Weights of a small transformer language model.
Size: 17 layers, width 160, 5 heads of 32, MLP 1280 squared ReLU.
Training: a variant of Adam for these matrices, 508M tokens, 3877 steps.
Each number is 128 + 24 x the weight over the matrix's rms, rounded and kept within 0 to 255. Layers, rows and columns count from 0.

# layer 5 MLP up, 1280x160, rms 0.182, rows 437-518, columns 120-159
[[170 136 160 104 140 125 116 135 145 115 111 172  69 104 149 151 147 138 125 130 168  87 136  75 154 134 116  90 134 131 118 144  96 121 111 125 157 202 129 103]
 [131 126 131 129 122 124 131 126 124 137 122 129 122 132 127 118 123 124 132 134 128 129 132 124 128 126 122 126 131 123 126 132 131 132 125 133 120 133 122 123]
 [131 128 133 129 116 124 137 123 129 130 128 135 124 122 132 126 115 121 130 137 129 132 130 129 123 126 118 124 129 129 130 127 124 124 119 133 126 123 119 127]
 [164 122 141 121 137 121 127 166 141 147 132  90 145 174  99  54  88 140 145 138 169 131 124 167 148  96 110 168 124 148 189 168 151 138 103 141 112 130 160 102]
 [107 102 130  79  93 132 185 196  90 142  86 149 153 134 102  92 117 113 106 127 149 199 110 161 152 112 149 181  74 116  97 163 137  90 127  93 140 104  74  81]
 [ 96  88 165 120 133  92 134 113 115 118 153 177  86 156 135 156 143 136 106 115 142 181 114 129 112 130 131 166 125 129 146 150  55 185 132 135 167 146 144 133]
 [134 119 134 127 123 126 136 127 128 129 119 129 117 126 131 125 127 125 132 134 132 134 131 129 121 126 118 133 132 129 127 133 126 130 126 132 124 128 122 124]
 [111  87 146 105 141 100 131 119 134 143 106  61 150 159 163  63  89 135 138 118 111 155 144 151  96 149 121 127 135 149 103 160 156 163 121 178 103 153 140 172]
 [125 117 137  93 159 129 143 107 150  99 121 131  99 137 114 170 182 135 134  81 176 161 149  86 113  96  83  91 145 109 147 128 113 146 162 152 131 117 102 122]
 [124 123 130 126 120 124 138 136 134 136 125 125 118 120 128 127 137 119 146 135 121 130 136 125 130 119 114 129 130 122 131 125 127 125 123 130 132 120 122 119]
 [132 124 129 130 120 127 140 128 125 132 121 124 120 122 134 123 120 117 132 136 127 133 132 128 120 111 116 130 130 123 122 122 127 129 123 131 124 130 128 128]
 [135 150 146  98 122 100 155 132 146 129 131 146 166 109 158 166 124 128 123 114 148 112 127 113 112  93 114 180 144  91 141  92 152 138 100 126 117 110 108 153]
 [134 109 137 112 139 121 108 192 120 118 127 103 100 169 181 111 130 116 124 135 122 132 146 109 100 120 129 165 111 105 172 168 128 154 135 157  87 195  90  88]
 [135 125  96 143 115  84 138 101 124 121 125 202  78  99  82 142 107 102 122 144 115 100 175  83 146 139 129 106 117 134 131 166  87 178 100 154 102 122 107 194]
 [ 97  72 141 118 121 124 134 181  94 116  86 136 110 160 165 139 157 122 110 164 114 102 131 150 146 129  82 180 161 159 116 163 130 164 128 150  83 131 124 121]
 [119 106 201 112 154 124 124  85 130 104 126 202 122 128 158 133 123 107 136 109 194 125  70 166 127 122 137 194 102 191 138 105 176 131 137 103  84 111 141 117]
 [104 101 151 160  55 129 143 110 111 173  69 130 103 140 135 135 121  87 138 125 122 139 132 156 153 103 138 126 113  93  93 147  86 157 104 188 143 104 169 147]
 [129 126 138 121 116 122 141 126 140 136 121 137 118 122 132 119 123 125 139 134 136 126 120 136 128 113 123 125 122 135 131 130 123 123 119 131 133 130 124 127]
 [132 116 134 124 117 126 137 128 128 133 120 124 120 119 131 121 123 125 130 136 128 134 134 131 131 120 121 129 136 126 123 127 131 129 125 136 129 127 127 127]
 [116  86 154 155  95 129 117 164 160 144 156  98  99  91 186 148  87  62 146 155  91 129  86  89 130 127 148 171 100 176 165 156 136 149 164 136 120 140 158 140]
 [108 151 202  10 106 176 173 113 111 140 127 148 151 158 176 106 143 101 153 133 148 110 107 127 144  74  83  61  77 128  85 147 101 132 109 143 128 142 148  99]
 [112 173 126 194  91 115 187 152 120 198 156  74 138 122 100 163 195  83 118 131 149  81  60  61 128  78 112 179 149  75 192 223 114 136 164 114 131 186 108 132]
 [132  33 195 162 113 182 132 158 110 163 129 204 121  43 132 145  51  93 115 168 109 116 186 195 128 125 159  90  94  72 104 103 140 188 104 169 102  71 128 176]
 [154  81 154 135 103 143 146 150 152 143 103 118 125  61 132  94 174  86 108 111 164 104  92  83 159 137 101 112 148 109  99 113 151 130 168 105 153 106 160 159]
 [140 103 110 140  54  75 135 157  70 135 162 123 147 119 165 140 140  91 129 175 181 135 140  79 141 120 124 185 155 143 157 119 157 119 145  91 157 172 113 134]
 [203 180 122 175 101  93 185 169 113 139 121 152 102 149 100 150 122  81 128 189 160 117 151 105 121  87  75 106 148  45 124 156 154 125 127  78  61 136 108 101]
 [113  82 189 140  70 145 146 134 126  99  98 175  84  86 147 139  92 134 143 106  99  85 112  86 154 149 134 110 134  98 158 175 158 128 192 175 157 149 138 156]
 [122 137 164 170  73  71 143  93  97 110  82 131 112 125  71 124 134 139 114 134 125 194 138 134 114 119  79 105 163 111  72 164 121  91 102 149  91 121  69 107]
 [132 119 131 136 113 119 140 133 119 134 121 131 110 131 124 120 118 120 144 131 126 141 134 137 119 119 120 125 133 123 128 132 121 128 119 139 129 130 130 122]
 [130 115 135 129 120 135 141 131 126 131 132 131 118 126 128 126 109 122 138 137 115 138 123 135 125 127 121 109 131 126 131 122 129 127 125 131 122 124 120 131]
 [ 96 148 120 151 127 144 130 124 195 109 101 107 105 161 160 159 165 116 128 128  35  80 124 174 181  73 139  69 165 166  58 116 114 194  82 123 160 139 151 143]
 [131 114 134 127 114 122 142 136 132 133 121 141 117 119 127 120 117 117 136 142 120 137 136 124 141 131 121 125 127 126 124 122 125 134 118 136 128 130 124 130]
 [138 119 137 124 123 121 134 134 132 130 119 125 127 129 132 120 130 117 148 141 124 125 134 131 130 132 109 133 133 132 135 127 134 129 135 139 126 122 119 123]
 [111 125 156 102 131 108 122 208  95 134 134 165 110 108  94 163 149 126 160 125  90 115 110 120 105  65  93 142 182 126 140 111 207 101 129 139 178 148 131 131]
 [135 125 132 129 117 134 141 130 126 144 119 135 115 124 123 114 130 130 146 128 133 133 128 119 128 122 113 139 134 130 129 131 123 135 129 132 121 123 129 131]
 [138 164 106 153 140  93 198 138  78 106 118 131 125 106 121 147 157 133 114 187 109 126 133 122 130 120 126 160 147  47 132 128 168 123 165 180 137 171 103  95]
 [ 93 166 113 149  94 135 134  93 182 131 127 158 158  91  88 128 150 122 122 132  95 173 116 116 145 121 108 145 158 174 121 100 152 145  90 104 140 113 121  83]
 [ 79  93 116 121 119 103 112 125 123 118  36 134 121  63 116 124 128  51 118 141 144 126 143 190 116  96 125 156 197 162 153 149 125 141 126 123  95  95 126 145]
 [132 125 135 121 117 122 140 131 121 128 110 136 122 132 135 121 126 124 132 135 129 129 133 132 125 124 119 124 126 127 123 134 122 125 128 134 119 140 126 135]
 [159 153 116 100 103 142 163 165 134 148  76 165  62 145  70 128 178  80 113 116 145 125 134 140 174 138 113 155 157 126 102 142 159 142 111 161 140 104 135 126]
 [128 124 133 132 122 116 142 135 133 132 124 129 122 122 128 115 122 126 140 128 133 132 133 124 136 125 116 118 132 137 129 117 129 130 128 137 130 128 121 127]
 [128 121 144 133 120 126 141 135 123 131 115 118 123 127 124 120 129 119 139 137 131 141 143 132 127 123 120 125 140 120 119 131 129 134 116 136 127 130 121 129]
 [160  66 138 147 151 124 136 153 158 124 120 110 130 110 164 124 156 132 128 138 139 110 158  99 138 135  91 161 183 136 161 180 160 117 105 135 134 166  94 130]
 [159 131 145 108  69  80 192 240 159 178 159 121 114 134 168  71 119  76 131 214  84  94 122 111  63 154 136 119 134 102  88 154 157 100 145 107  99 127 157  88]
 [102 108 123 137 124  35 134 138 194 143 123 134 121 117  99 121 157 121 136 100 197 134 165 159 111 116 156 145  89 115 137  40 117 190 130 117 110 106 132 188]
 [122 113 123 148  95 158 140 152 153 151 130 159 106 100 150  69 150 108 132 169 131 145 101 154 124 124 112 138 162 119 153 120  91 148 106 126 167 154 123  94]
 [132  74 151  89  96 140 119 185 143 141 128 101 141 158 128 111 160 146 134 167 166 120  90 134 103 120 121 119 146 160  68 201 143  84  92 151 181 181 113 136]
 [134 115 166 153 148  98 125 104 166 140  76 135  71 132  95 105 162 146 149  96 160 119 112 146 143  98  97 128 188 169 174 107 143 143 132  95 101 156  72 125]
 [138 120 139 129 112 122 141 135 132 143 117 132 119 124 135 128 130 113 128 143 120 133 120 129 128 115 115 127 130 128 132 128 136 126 124 132 121 120 126 129]
 [129 112 136 138 115 123 134 117 123 131 109 130 113 122 135 122 134 111 137 133 123 128 136 130 117 122 121 121 127 131 124 117 118 134 127 143 121 129 123 122]
 [131 132 142 125 110 120 138 126 132 138 120 138 117 117 125 123 120 122 133 133 116 126 129 136 117 106 110 130 141 139 119 140 125 130 121 133 138 119 125 124]
 [150 154 123 132  82 132 131 103 158 146 135 162  78 105 133 136 181 139 111 104  90 117 117  90  91 132 100 169 171 102 164 129 165 138 110 155 139 119 149 115]
 [131 119 125 129 120 125 138 125 132 131 125 124 120 127 131 121 126 125 134 127 125 128 126 129 131 123 121 127 128 128 118 127 126 137 129 129 125 128 121 131]
 [ 84  92 128  74  99  96 147  99 105 135 103 121 138  91  64  86 154 121 148 124 116 112  77 141 161 108 162 170 132 103 150  99 114 113 172 117 145  77  86 146]
 [100 160 113  65 127 141 128 140 103 111  94 132 120 102 159 176 154 112 122 134  97 123 128 151 122 102 148 183 156  95 184 129 143 147 109 134 111 102  91 169]
 [110 120 155 145 146  63 114  79 178 145 161 101 110  58 181 119 137 156 138 138 116 112 129 171  80 113  80 108 135 174 129 176 118 136 144 137 120 125 153 177]
 [132 126 131 125 120 119 138 124 134 139 117 125 124 125 133 131 126 117 136 127 135 132 127 130 135 125 112 122 127 127 126 125 133 136 123 135 122 124 133 129]
 [130 122 148 130 117 126 136 147 136 141 122 130 119 123 135 117 131 122 138 126 137 133 129 123 130 117 118 131 133 126 117 136 131 133 139 136 130 133 114 126]
 [122 111 143 122 119 119 137 137 124 133 116 131 119 125 138 117 116 115 134 141 125 128 135 134 126 111 117 132 125 131 122 120 131 133 113 132 132 126 120 136]
 [134 118 133 129 115 122 137 138 127 137 113 129 114 121 131 119 133 124 134 127 130 127 131 127 121 125 119 124 131 127 138 126 132 130 124 129 131 125 121 129]
 [139 101 101 127 106  66 141 156 166 102 112 197 126 111 100 162 159 106 114 132  90 105 112 148 129 139 122 162 120 143 162 147  98 115 175 140  93 122  70 100]
 [167 146 117 195  67 106 128 110 124 133 110 147 123 106 122 108 124 105 165 211 128 197 183 155  92 167 155 155 107  80 107 127 105 164  71 131  99 192 121 104]
 [132 120 129 134 119 126 132 131 122 123 125 133 119 127 131 125 119 119 137 135 117 136 132 130 124 125 126 127 127 126 123 129 123 128 119 133 129 129 128 119]
 [137 120 131 176 113 104 159 146 138 107 132 154  92 113  85  80 168  82 131 135  96 108 174 102  64 123 124 125 141  60 137 156  97 122 119 204 112 126  69 100]
 [ 86 112 137 116 108 114 133 196  72 115 131 148 153 146  59  53 102 108 130 154 133 107 157 157 105  78  94 110 142 133 160 164 118 145 132 144 125  91 141 153]
 [127 118 136 129 115 123 132 133 131 127 129 119 124 125 119 122 135 114 135 131 129 131 133 128 128 120 125 129 132 124 127 128 129 141 124 134 115 135 122 134]
 [148 138 115 165 119 115 146 112 112 135 132 129  45 118 118  78 114 106 111 107 158 120 104 124 128 124  99 136 162 146 122 169 123 133 130 135 132 168 132 151]
 [ 93 124 197 106 164 115 128 160  72 215 133 190 142  76 158 116 149 102 186 101 143 179 194 179 134 109 114 114 123 142 104 133 104 117 111 119  88 123 124  66]
 [132 125 130 127 107 136 143 133 130 137 117 128 109 118 123 116 122 123 141 134 128 134 136 129 129 121 117 124 128 126 129 125 132 131 119 131 124 120 121 125]
 [131 141 148 124  56  73 141 121 121 158 113 157  92 106 138 145 181 127 216 111 134 122 119 161 176  47 112 192  93  78 135 169  71 122  65 149 134 108 124 119]
 [151 121 182 121 141  75 133 132  85 108  78 132 134  71 146 118 137  95 118 104 190 160  91 166  79 116 138 165 163 130  91 142 151 109 173 141 111 146 140 124]
 [135 114 137 133 109 121 142 130 123 133 126 130 115 129 126 125 113 117 138 142 121 134 139 134 137 121 112 129 137 132 121 128 121 135 124 135 127 125 114 128]
 [116 132 157  97  98  94 197 102 107 135  68 110 138 146 121  63 107 105 119 121 122  98  94 193  85  66 136 151  98 137  81 165 120 198 131 134 104 157 141 150]
 [129 134 192 138 103 131 150 154 175 134 115 166 145 166 153 137 136  87 149 119 158 111 108 134 138 137 131 167 146 108 147 162 123 164 128 108 124 118 104 103]
 [134 120 139 130 114 101 136 136 119 137 111 141 119 130 121 125 131 102 161 138 123 128 117 134 115 110 118 130 142 138 116 104 131 142 135 135 130 127 123 122]
 [129 117 138 127 119 127 129 125 131 129 123 132 122 126 124 129 118 124 135 134 126 135 120 134 129 125 127 131 126 128 128 126 127 129 129 131 130 117 120 129]
 [130 125 137 126 122 125 132 127 126 132 122 129 121 128 135 123 124 123 130 129 121 134 123 135 129 125 125 124 128 130 134 134 122 132 120 129 127 121 127 121]
 [130 117 131 127 120 121 140 132 130 139 123 127 118 126 132 128 118 129 139 132 128 137 131 134 124 124 121 128 132 128 132 126 129 131 130 130 133 127 117 123]
 [175 115 158 118 128  84 132 104  91 131 160 122 106 139 182 112 162  96 104 143 163  93  87 155 119 115 159  75 137 154 133  67 164 156 120 125 154 160  84 169]
 [150 121 128 137 116  96 177 147 174 122 148 135 122 145 177 114  53 102 127 106 122 104 167 165 144 103 105  82 108  74 167 117 122 177 164 159  80 111 130 148]
 [122 153 169 104 104 153 159 188 168 118 116  98  72 132 149 119  96 122 131 111 113  91  93  92 104 118 136  62  97 104  92 115 126 106 109  98  84 149 169 132]
 [144  96 150  68 178  71 103 178 108 137 112 134  12 122 155 173 151 155 132 171 152 156 116 182  64 128 113  81 191 139 111 111 167 146 103 170  76 185 122 126]]
# layer 5 MLP down (transposed), 1280x160, rms 0.171, rows 437-517, columns 120-159
[[135 135  73 159 131 102 145 121 186  90 126 100 128 165 101 149 106 137 131 149 113 142 165 142 107 113 183 167 111 122 117 123 116 104 164 141 111 128 100 138]
 [126 127 125 121 129 130 128 125 128 127 128 125 126 125 130 133 132 126 127 128 129 129 127 131 130 130 130 127 127 127 130 131 126 126 127 126 127 127 127 127]
 [125 129 124 124 129 131 133 129 131 124 128 132 134 134 132 132 133 128 129 126 130 130 124 136 131 131 125 127 131 125 133 132 128 121 132 121 125 123 123 127]
 [127 143 105 125 137 129 142 107 121 170 122 106 115 127 105 155  96 124 191 107 157 105 136 111 138 150 101 130 123  92 121 120 175 117  99 174 107 156 163 164]
 [108 163 121 137 169 135 147 125 105  91 137 139 142 122 140  75 126 130 142 133 147 117 117 127  99 121 174 168 116  63 117 163 173 121 149 200 186  76 184 141]
 [134 110 136 128  95 137 119 140 127 135  76 132 154 140 175 152 104 112 108 177 161 117 176 120 162 118 119  90  92 149 114 128  82 134  41 149 124 139 117  93]
 [127 130 131 124 131 126 129 129 130 129 124 130 125 128 127 129 130 129 125 129 131 133 131 125 131 121 129 126 126 129 127 128 124 125 127 121 126 131 130 126]
 [106 153 107 107 114 102 122 135 129 134 145  88 108  90  71 109 145 120 176  97 165 166  80 103  72 135 167 144 120 167 104 130 171 115 113 156 134 127  61  76]
 [106 150  99 171 151 104 100 158  77 159 103 128  92 107 110 117 118 111 146 138 147  93  45 135 129 134 172 106 130  96 158  94 125  98 109 151  54  97  83  79]
 [123 125 130 123 133 136 124 119 134 129 138 124 133 134 123 123 129 128 124 118 123 134 122 128 134 137 127 131 125 125 128 129 122 134 133 122 112 131 129 128]
 [132 126 126 124 130 124 129 134 132 135 122 121 133 126 133 117 124 128 135 129 139 126 121 125 133 119 130 124 130 129 132 127 129 129 128 121 130 135 133 130]
 [ 90 111 120  88 142 167 157 143 121 113  73 101 106 137  90 177 116  92 144  86 138 142 158 135 135 107 130 105 120 106  61  51 176 145  72 152 147  75 164  98]
 [107 100  91 155  87  93 108 147 149 104 115 139 102 132 125  74 133 138  84  59 149 118 104 102 133 117 156  56 101  97 201 136 101  90 135  73 161  90 124 120]
 [114 110 158 107  95 140 149 147 154 153 131 113 159 103 120 139  97 169 144 137 139 104 142 173 163 119 189 133 120 189 111 126 124 167 148 108 137 119 109  81]
 [167 173 110 146 193 126  91 127 151 129 132 142 138 111  75 147 163 121  86 145 113 113 170 136 121 115 184 157  92  95 133 124 102 125 128  99 108 123 107 146]
 [146 151 117 128 178 169 135 163  76 112 123 108  76 111 113 163 170 153 137 129 123 129 147  87  97 155 129 106 143  90 147 156 133 131 103 127 141 150 103 127]
 [126 181 166 176 128 132 155  56 148 102  97 124 146 207  78 137 139 149 160  93 112 153 168 117  69 122 135  94 191  64 166 104 174 165  62 121 108 169 116 129]
 [117 116 125 138 134 125 128 121 127 114 113 114 116 127 143 135 117 124 118 118 134 119 133 116 144 142 125 126 129 124 135 121 139 113 132 119 133 133 126 124]
 [133 126 126 132 121 125 129 130 133 128 135 121 122 130 132 132 125 126 127 125 128 123 125 125 126 135 129 127 130 125 127 119 130 127 129 126 126 133 131 131]
 [161 159  86 150 145 159 111 150  64  91 116  91 131  69  86 123 108 111 111 160 144 164 114  79 181 134 139 126 131 135 129 119  92 104  56 102 130 132  91 145]
 [ 97 140 127 158  64 121 182 171 125 147 138 197 120  67 112 203 153 163 156  92  55 158 101 178 174 154 152  81 150 153 151 113 209  86 167 137 113 132 137 209]
 [198 112 154 140  92 116  82 108  91 120 170 107 144 125 140  74  98 130 153  85 168 139  87 125 139 161 117  72 147 148 165 117 175 128 121  89 163 144 160 177]
 [129 123 105 176 167 124  59 118 121 177 198 139 127 109 127 106 105 111  40 110  65 122 118 142 153 165 138 108 117 141 139 109 153 154 130 137  98 110 131  90]
 [105 129 122 101 188 135 139 148 160 108 153 113 151  76 113 116 100 131 119 154 117  80 152  98 181  62 123 119 128 102 158  88 167 136 144 101 130 107 171 114]
 [137  90  83 119 139 121 125 107 141 103  91 161 107  88 136 106 107 144 163 119 133 141 115 170 169  85 146 144 114  94 122 132  86 131 141 175 175 111  99 132]
 [125 149 118 181 115 147 132 110 116 110 104 125 129  95 130 113 118 125 125 172 138 129 153 113 124 116  86  99 149 168  96 120 143 143 114 120 106 106 187 107]
 [143 146  93  98  90 138 155 155 133 126 146  79 145 138  99 105 143 136 117  92 127 121  63  83 154  71 149 194 176 106 128 161 113 207 150 135  87 144 115 135]
 [146 129 112 128 181 116 118 125 136  67 142 160 153  88 128 130 140 132 182 103 151 119  85  78 142 172 163 156 145 148 199  90 133 142 133 103 136 166 101 134]
 [124 130 130 128 128 125 118 128 127 126 131 119 141 133 131 126 131 128 134 132 132 123 133 124 137 126 126 134 120 126 128 123 127 120 135 145 122 122 133 117]
 [129 136 130 125 133 132 134 126 128 124 124 128 127 136 117 129 122 135 125 125 125 131 127 132 131 125 128 120 125 128 135 118 112 128 137 134 126 132 134 127]
 [ 99  75  72 122 100 128 121 159 181 137 144 147 129 186  95  88 195 112 172 101 109 130 139  67 144 139 152  89  84 142 128 148 140  80 137 100  89 139 158 172]
 [122 138 130 132 117 126 130 136 132 124 130 130 136 136 125 122 130 130 117 122 140 129 127 118 126 123 132 125 128 133 123 123 129 122 123 123 125 130 124 123]
 [135 142 129 124 139 133 114 121 133 125 132 141 119 123 129 139 122 128 120 120 135 141 129 138 125 130 135 138 123 117 120 134 116 140 127 143 119 141 132 130]
 [164 172 115  99 180 167  65 123  90 145 180 163 130 134 133 191  95 153 107 128  83 146 142 177 114 158 179 143 155 145 123 127  68 116 129 105 133 122 151 106]
 [130 137 129 120 137 124 126 134 122 126 124 128 125 129 118 111 130 123 132 130 130 131 136 138 118 120 117 117 125 132 133 130 122 128 137 135 144 127 129 128]
 [141  76 168 128 153 103  68 157  85  85 105 120 141 121 139 126 130 141 131  74  85  97  93 112  96 109 119 121 188 129 142  96 133 120 126 115 204  99 100 118]
 [109  74 115 178  70 121 114 152 138 172 124  79 140 111 112 135 147 171 152 156 141 154 152 104  88 153 146 121 137 209 127 100  91  94 106 162 128 132 120 125]
 [138 120 120 125 121 151 151 148  93 128 111 119 106 109 106  70  96 192 124 118 137 109  97  99 127 119  63 154 112 114 132 109 174  65 136  91 133 177 112 150]
 [129 127 138 127 129 118 130 135 132 126 137 132 123 121 135 139 126 126 127 127 127 145 133 130 125 122 139 123 125 128 140 123 126 134 118 128 115 128 129 134]
 [ 92 187 163 137  86 152 138 152 114 120 150 113 114 177  79 189 135 140 145 162 101 175 139 167 161 133 118  93  69 167 167 157 162  69  58 142 125 110 148 136]
 [125 124 120 126 121 122 128 130 126 133 122 133 129 132 132 129 123 118 136 139 125 134 124 122 119 127 130 119 120 130 120 128 121 124 128 126 131 135 139 132]
 [124 121 138 129 127 135 116 125 142 133 130 139 131 121 108 122 122 124 126 123 124 135 131 127 123 128 129 115 124 127 137 133 121 127 118 133 123 127 125 133]
 [133 125  94 108 128 175 131 117 141 100 221 142 140  90 123 125 140 176 123 141 172  99  81 109 108 120 121 104 221 149 171 150 121 168 116 150 182 159 129 100]
 [ 95  83 108 109 169 160  94  95 143 122 188 107 155 140 144 152 125 139 143 123  84 137 116 104  72 147 185  64 144 202  73 173 134 144 131  87 120 135 115  89]
 [134 130  73 169 169 102  88  75 169 154 139  23 159 122 114 119 151 122 177 120 174 150 177 158 163 125 141 130 158 153 161 135 140 150 138 124 119 109  93  93]
 [110 124 109 123 129 126 127  99 140  90 164 117 128 134 120 107 118 148   4 105  87 114 134 159 132 165 161 140 115 138 105 151  77 117 113 142 116 133 131 120]
 [125 143  87 102 188 140 161  80  76 161  83 142 145 148  57  99 133 137 202 116 127 123 122 106 110 120 134 102 107 142 192 150 118 124 118 170 125  87  54 125]
 [ 73 102 137 136 162 120  96 134 162 103 153 128 105  90 138 183 123 116 136 109 207 102  82 157  75 156 115 111 120 143  76 119  99  98  63 168 102  95 144 132]
 [119 127 121 133 127 135 118 121 124 124 128 127 121 134 123 129 136 128 116 126 139 132 132 134 127 132 133 125 131 133 118 139 130 119 120 132 134 125 138 129]
 [113 133 125 133 130 124 125 134 124 126 124 129 131 134 137 124 129 128 134 127 138 127 118 136 136 125 129 125 119 118 141 130 132 126 134 116 148 134 132 120]
 [133 130 122 134 131 141 125 139 128 122 141 121 126 137 112 127 123 123 123 133 128 115 140 130 139 131 138 139 122 130 122 135 139 121 119 138 121 143 131 124]
 [ 85 197 133 108 168 166  94 142 107 144  99 114 113 102 149 133 144 111 119 165 142 129 133 123 101 120 117 155 107 131 160 111 129 134 125 126 117 140 107 116]
 [124 135 135 128 121 127 124 134 131 120 127 124 132 129 124 129 122 130 127 125 136 130 122 129 125 135 125 127 128 122 130 127 131 129 135 121 124 131 123 132]
 [ 85 194 131 144 194  64 112 123 113 110 153  87 151 131 118 111 119 168 109  81  79 205 140 148 149 199 103 125 106 127 149 124 108 185 128 144 131 103 101 156]
 [ 77 140 166 101 161  93 167 101 108 133  90 108 127  88 122 172 157 154 109 136  92  89  56 184 111 182 124 163  86 173 138 178 131 166 101 119  98 154 113 138]
 [ 91 148  80  69  99 150 114  76 108 123  56 147 150  61  80 158  74 149 134 161 124  77 140 146 139 123 105  69 122 135 110  86 165 103 121 174 168 162  68  80]
 [125 126 125 128 130 131 129 124 135 130 130 122 130 127 125 128 127 133 128 126 128 123 133 129 131 125 128 129 125 128 132 132 127 129 124 125 129 126 132 129]
 [121 118 126 123 126 121 131 114 125 126 133 131 115 130 122 133 122 113 129 126 135 120 121 124 119 119 122 145 131 130 145 132 141 115 131 128 119 121 144 141]
 [133 122 123 123 137 116 138 122 132 131 121 120 127 134 137 140 135 123 140 125 126 122 126 130 126 129 138 126 134 137 126 116 130 131 132 127 119 132 125 133]
 [124 134 135 128 134 132 130 126 122 124 133 122 134 121 133 128 133 124 122 136 133 124 123 130 125 120 136 124 123 136 126 132 126 126 126 125 138 121 122 134]
 [155 162 127 175  92 105  87 146  88 102  73 136  65  81 110 134 144 125 126 117 146 128 124 122  79 170 119 169 134 118 146  67 130 131 104  72 113 126 175 161]
 [154 153 107 155 110 131  85  60 125 171 118 145 149  51 124 116 100 145 170 173 102  77 138 137  70 115 186 141 127 110 161 151 139 177 152 139 183  95 121 136]
 [124 128 125 128 127 127 130 126 121 128 130 127 129 131 130 128 128 125 129 128 122 125 130 125 129 128 129 127 132 129 128 126 125 130 129 126 127 127 126 125]
 [153  53 141 137  85 135  81 177  91 152  96 137  85 174 126 104  59 182 118 126 186  89  82 194 153 122 128 136 122 159 180 115 151 114 114 156 155  95 104 129]
 [ 87 130 103 130 113  89 166 127 134 105 108 141 132 132 177 107 104 121 156 135 113 119 110 136  79 154 146 133 122 128  92  84 122 147 103 103 111 158 183 150]
 [123 119 128 125 120 120 125 121 125 126 136 127 122 125 125 126 124 135 126 126 127 114 139 123 139 125 140 130 138 130 124 135 126 129 131 123 131 138 130 115]
 [ 80 161 106 119 172 149 144 134 144 141 158 115 165 133 160 107 168 145  83  63 150 126  93 102 126 146 122 126 131  96 140 126 119  75 147  93 151 109 155 162]
 [ 58 137  97 129 132 186 163 102 140 121 123 153 101 147 126  82 160 127 135 109 149  98 146  86 103  89 162 132 108 185 148  93 172  91  72 139 106 184 145 118]
 [132 131 123 141 117 144 134 134 138 118 124 134 118 120 123 134 115 131 136 117 124 127 122 115 140 124 131 132 121 133 127 138 124 123 117 124 138 122 127 130]
 [ 48 120 107 142  82 144 131 135 112 165 125  82 137 166  86 101 112  83  97 127 100 166 102 197 170 138 111 166 129  80  73 183 143 135 129 126 176 137 110 109]
 [110  90  96  85  52 173 134 104 121 147 132 105 145 157 108 143 106 141 119 122 144 119 105 133 159 126 111 125  86 163 143 171 149 120 118 136 154 159 113 119]
 [125 133 119 118 119 120 130 117 117 129 133 124 115 136 121 112 128 130 133 128 129 135 126 126 125 137 141 126 125 132 142 121 120 128 127 123 118 129 138 136]
 [157 116 168 128 126 115 136 107 151 162 130 144 148 105  73 204 137 119 191 101 117 105 152 163 106 169 113 135 109 104 138 170 197 162 140  93 160 148 137  91]
 [115 131  92 159 154 118 121 100  98 140 157 150 143  95 168 163 165 132 170  97 157 150 101 147 130 138 174 115 129  97 156 131 104 109 156 119 157 163 145 166]
 [134 138 122 130 134 129 127 127 127 119 112 143 145 139 116 133 136 115 113 122 136 133 151 136  98 121 118 124 139 109 133 104 141 108 129 145 109 117 115 138]
 [129 134 127 128 123 128 123 126 126 127 126 133 131 124 124 124 129 130 127 123 122 130 132 132 127 130 122 130 124 127 133 125 127 123 131 134 130 123 126 123]
 [129 127 129 135 130 129 124 125 125 123 132 131 133 131 125 129 128 126 124 128 122 125 132 130 131 134 125 129 128 130 124 137 126 128 122 128 126 129 126 125]
 [127 122 126 128 130 123 126 130 123 128 131 126 129 129 130 126 124 127 127 133 128 126 131 125 130 128 129 127 128 128 130 131 129 127 127 127 128 130 129 125]
 [159 112 115 138 135 116 130 206 186 164 117 109 135 113 139 114 124  97 104 172 114 137 128 115 115 120 108 162 111 164  82 130 114 149 175 170 133 129 141 129]
 [167  79 148  98 143 113 134 158 134 100 105 109 107 144 128 134 129 149  31 120 145 167  86 154 124 122 152 134 153  98 132 107 121  58 144 140  94 155 108 139]
 [145  82  96 123 131 140  74 155  92  46 141 124 174 165 170  88 104 141  52 101 130  73 132 175 118  94 154 128  94 160 133  78 119 134 167 118 226  92 115 113]]